Part of a small language model's weights: tied embeddings, 3322 steps.
Each number is 500 + 40 x the weight over its row's rms, rounded and kept within 0 to 999. Layers, rows and columns count from 0. Numbers have three digits each. The size before them is the row's rms in percent of the matrix's.

# o: layer 13 attention output (transposed), 256x128, rms 0.174, rows 40-50, columns 0-127
# v: layer 13 attention value, 256x128, rms 0.124, rows 41-50, columns 0-127
o40 089:516496505514526564544554473519462482395552534500498562460465447532489501555501533507516482449495527525530522506504471540540459595447502512498530453582465539528519462486510516510520494506481512520494438540515469539484502494488511530497470478514485491508485515540531389399507481553507515565576465560460492591503476503592451593494597530557429500505557489544510480433459499477500493438478
v41 072:484531522490541493517463524540563492540535574438543515493494476540534523425536516464506487471488567463470461539553491624553569497473513542515524528426492501520552538536525450478537454545463480445465503479492470453534437461451460583447569471513468432470480538548577432469505525513473484463509515418493504494561468524516428506531503519463490470495477523476467437552533512455529443443456
o41 080:467533487533445486559482444447505555550477471506457499580432502506512482548558435459480531558512481562475489510504494531452540506502449584492466545490503507515521471527511516485549513435573489525529486438545453532584442499539491405488494537474504496512497526519506525456535460465463448490481538511533486471450423508493446411464541483509468412494549538606475507406477478463459499527453
v42 091:550458470484592518463519466496530515598504459492470491537467482476489466485559512499480458465578484511427522518498532484440521413543517484487493550490456527450462470595471578551508509502522457526473542481514543446501530545546498439566509582390553512551550475557505486495531488439447412548441489539514499498583532501468465486466522522546495535425468493502513504491475445531501506489499
o42 096:519478535457530495488492466511445449498515500594527521484446426494419463510445479486567506518467505501531589583475557522518475505524502444538566490477558504446579489440530539503472546503497616529499506497532439481474578432452489508524535591410533485550495513496483497469467510488527518548541460468504498458527505453475442484492480517406507475505529564465500526465495474488550533553446
v43 089:556432514490499471430565517545487607461499485518530484487477455528406573491474502492452502490418552471541536502500466455520483512532516564496476516454450398500516482538535538501487491418504503530527538484462470485458470518524493517542500458447507476536533476507523587443462492512455494588422473503525490436513549518496537549512551611471486483473514438484456558556541504440493469531514
o43 089:499525474476546475513543499497573567515478570515566526511459614637489495525523504538479431515498462492576468549466543493424504488549449473387559465498549506460533518503499532490489508443447514529525528525479502529489554514479449450449510520490488538497524490496513490402574510586455444513509497539425502408476507500474479528509510513477465536503481479487474537466507484447547459496513
v44 081:497443547534495418427548529468486520476489479520451434561433520533529641520468554490555495451561474508491529531457477500438499451469445447486480457526523487421474576535478460442472460530557516537519507466466545476529560512507536500506498499522515412454479498491513512483497441459472450466467521535395509513513518459465453496468507554537587483541539541469518496485524470473462503483439
o44 088:536553514510520545516504519413534576559501536522519511417481493494462539485602548498591482550528537547563500490462544505475538514471516489501451422477513518514483539539455579560489531590472625449493562490563587485456509538480522477567517538522517476516426460530498526500532431531491519465505509526458521422525509459526508548536477490509481462488511465508522502504518463533489488546442
v45 095:477535535504541465447513478463508470473469573573540508476561464486489546444430487551487531499482480513513416464473496534462439487471594496501505464541443477493499579449505429456513466469471501470476514448448485545482450515536583441510517451516445475527548534502475553555515494538552547518420434511505450492551463544543489555516448495454540515506503523512579594555475557521446523516478
o45 091:501570578516504451494506528516578464576501493539506435429452580481516533523437517511528514410522539567508400481529564507474547474476455480506466451560467508477461504479517517513503460481562475468530589478518478497450458477554462462447549521507489557544543468466452547450536480486504459551539505492500547554470537466525480463579447437470512459491449502499519524547496569450527452483491
v46 073:473432545479509521530522504503425572492441452514538487464530502487445478551434540548496497475448448496439501495522517536442402515523522460453447512460452538556464514492494443463538455502567506497485485489515476486449459461544457436536462446432501516573453564547589536460492450493488472459502566462535465532517564472536554498567501456505491454529424462511487432484510564532544493517523
o46 085:546505429495472496572443535477480527433466447517483441551582467442491502445497521604547538486483543523486520477523441497468549456520474488540490527497483565501465439439505500514496423525445526414531487518554537444503417466471520520434503483511379506525550576519511440494474522483500449547491536505528496433513489551518503564535447486519504528533528516496504476546486509560571480477543
v47 088:450453508578511518549435526475490477488451508471481531468552512484482526470513426480538488486538481505443500439500465472533440530515438525634489483473558514515436510471566551474506490495533460465541492496436588558514514526511502559484470459440538537501504520543515463476477430491446524511528542543528544522523512481557532505501585422463538475459481468541539530483398448596505500534505
o47 092:478483445554526546538503552501501511527488510469500510462480430527480507488459516488471487486498498561451500484530507513531520452426422535473563514438451479495596502435563480512482439486460492554485376469429535539489410611540444514559440511549525484500513570510460482523552490539530553542486469484525508502537447470608517484535428468491500475514513510464524508472527540516466543529511
v48 075:503567477495477486471472448405524549477585495504487399549483548487498564572431493468542509485496487544467479496508540510462434495532481485509573481491479458419500444484526506520511460469507485415436543528516555482523512526505498436583486477483474517517521490492435463477521499456543460562523531492505561439438439506476517526437413518582526559423485537453506444500521469478471540485480
o48 088:473485468501447501516528471528456550531543450499466408420494494500500590499429541496520511462524505532562510497518568498527425468519562411474580491528543480494432497477405535552510506462526454453548473519488527474484491444492520512549532473616518456500451426468469485527532557417509488468520519483501487529581531545454471509479495539537479451494536487427495502465452518464531523480449
v49 083:543523514522557575478478486523490500545522556484505549433522483491514515540456442464544486550548467543427481492476503454586517562461504516491493441422496516514447508471532476525526432521602558459511459476490455488452485509551489562442531560557511457474526538494514504489478495474532531470517443524635536522478568487523489457569471446550483607543488488549442499508537528486516497478506
o49 085:454562509534475432509487501520495479558463554520488510480515530480418522489418444465456484526547488524444496570494489481484557497479466612484488503503511530471541457448533437500487427490543466475459506514542509482493466519495534485456531532504557491425499511510463467555455483455527509442433514577527459482557507502566518477449488488531550486441465459542430568454489532596410543566526
v50 081:453520499465547445445484484518478542487442573478472535489530456588561524581485485514525495538514527547496552505490526506581470590420496505559528484505431568477515551418457443566467469468530471484501471559543472506491498508491516512506485509555511503565507518494529534490507499500518494533439589515480445517570482483516481491494568465456439483408482424400469529508510476496550499458550
o50 088:492515418472490475520537528501550454446466523432472537559526563509511495554527482545419492534478548560473562491462550534540480478466512533450443482512469492422477459514480501459492455503519467465472524467529426494503444474544540514545514532483516477487595445495513500494557491427554537567522517502477527434466487419463588568539534432501541537406512500487482590488484527498502560521481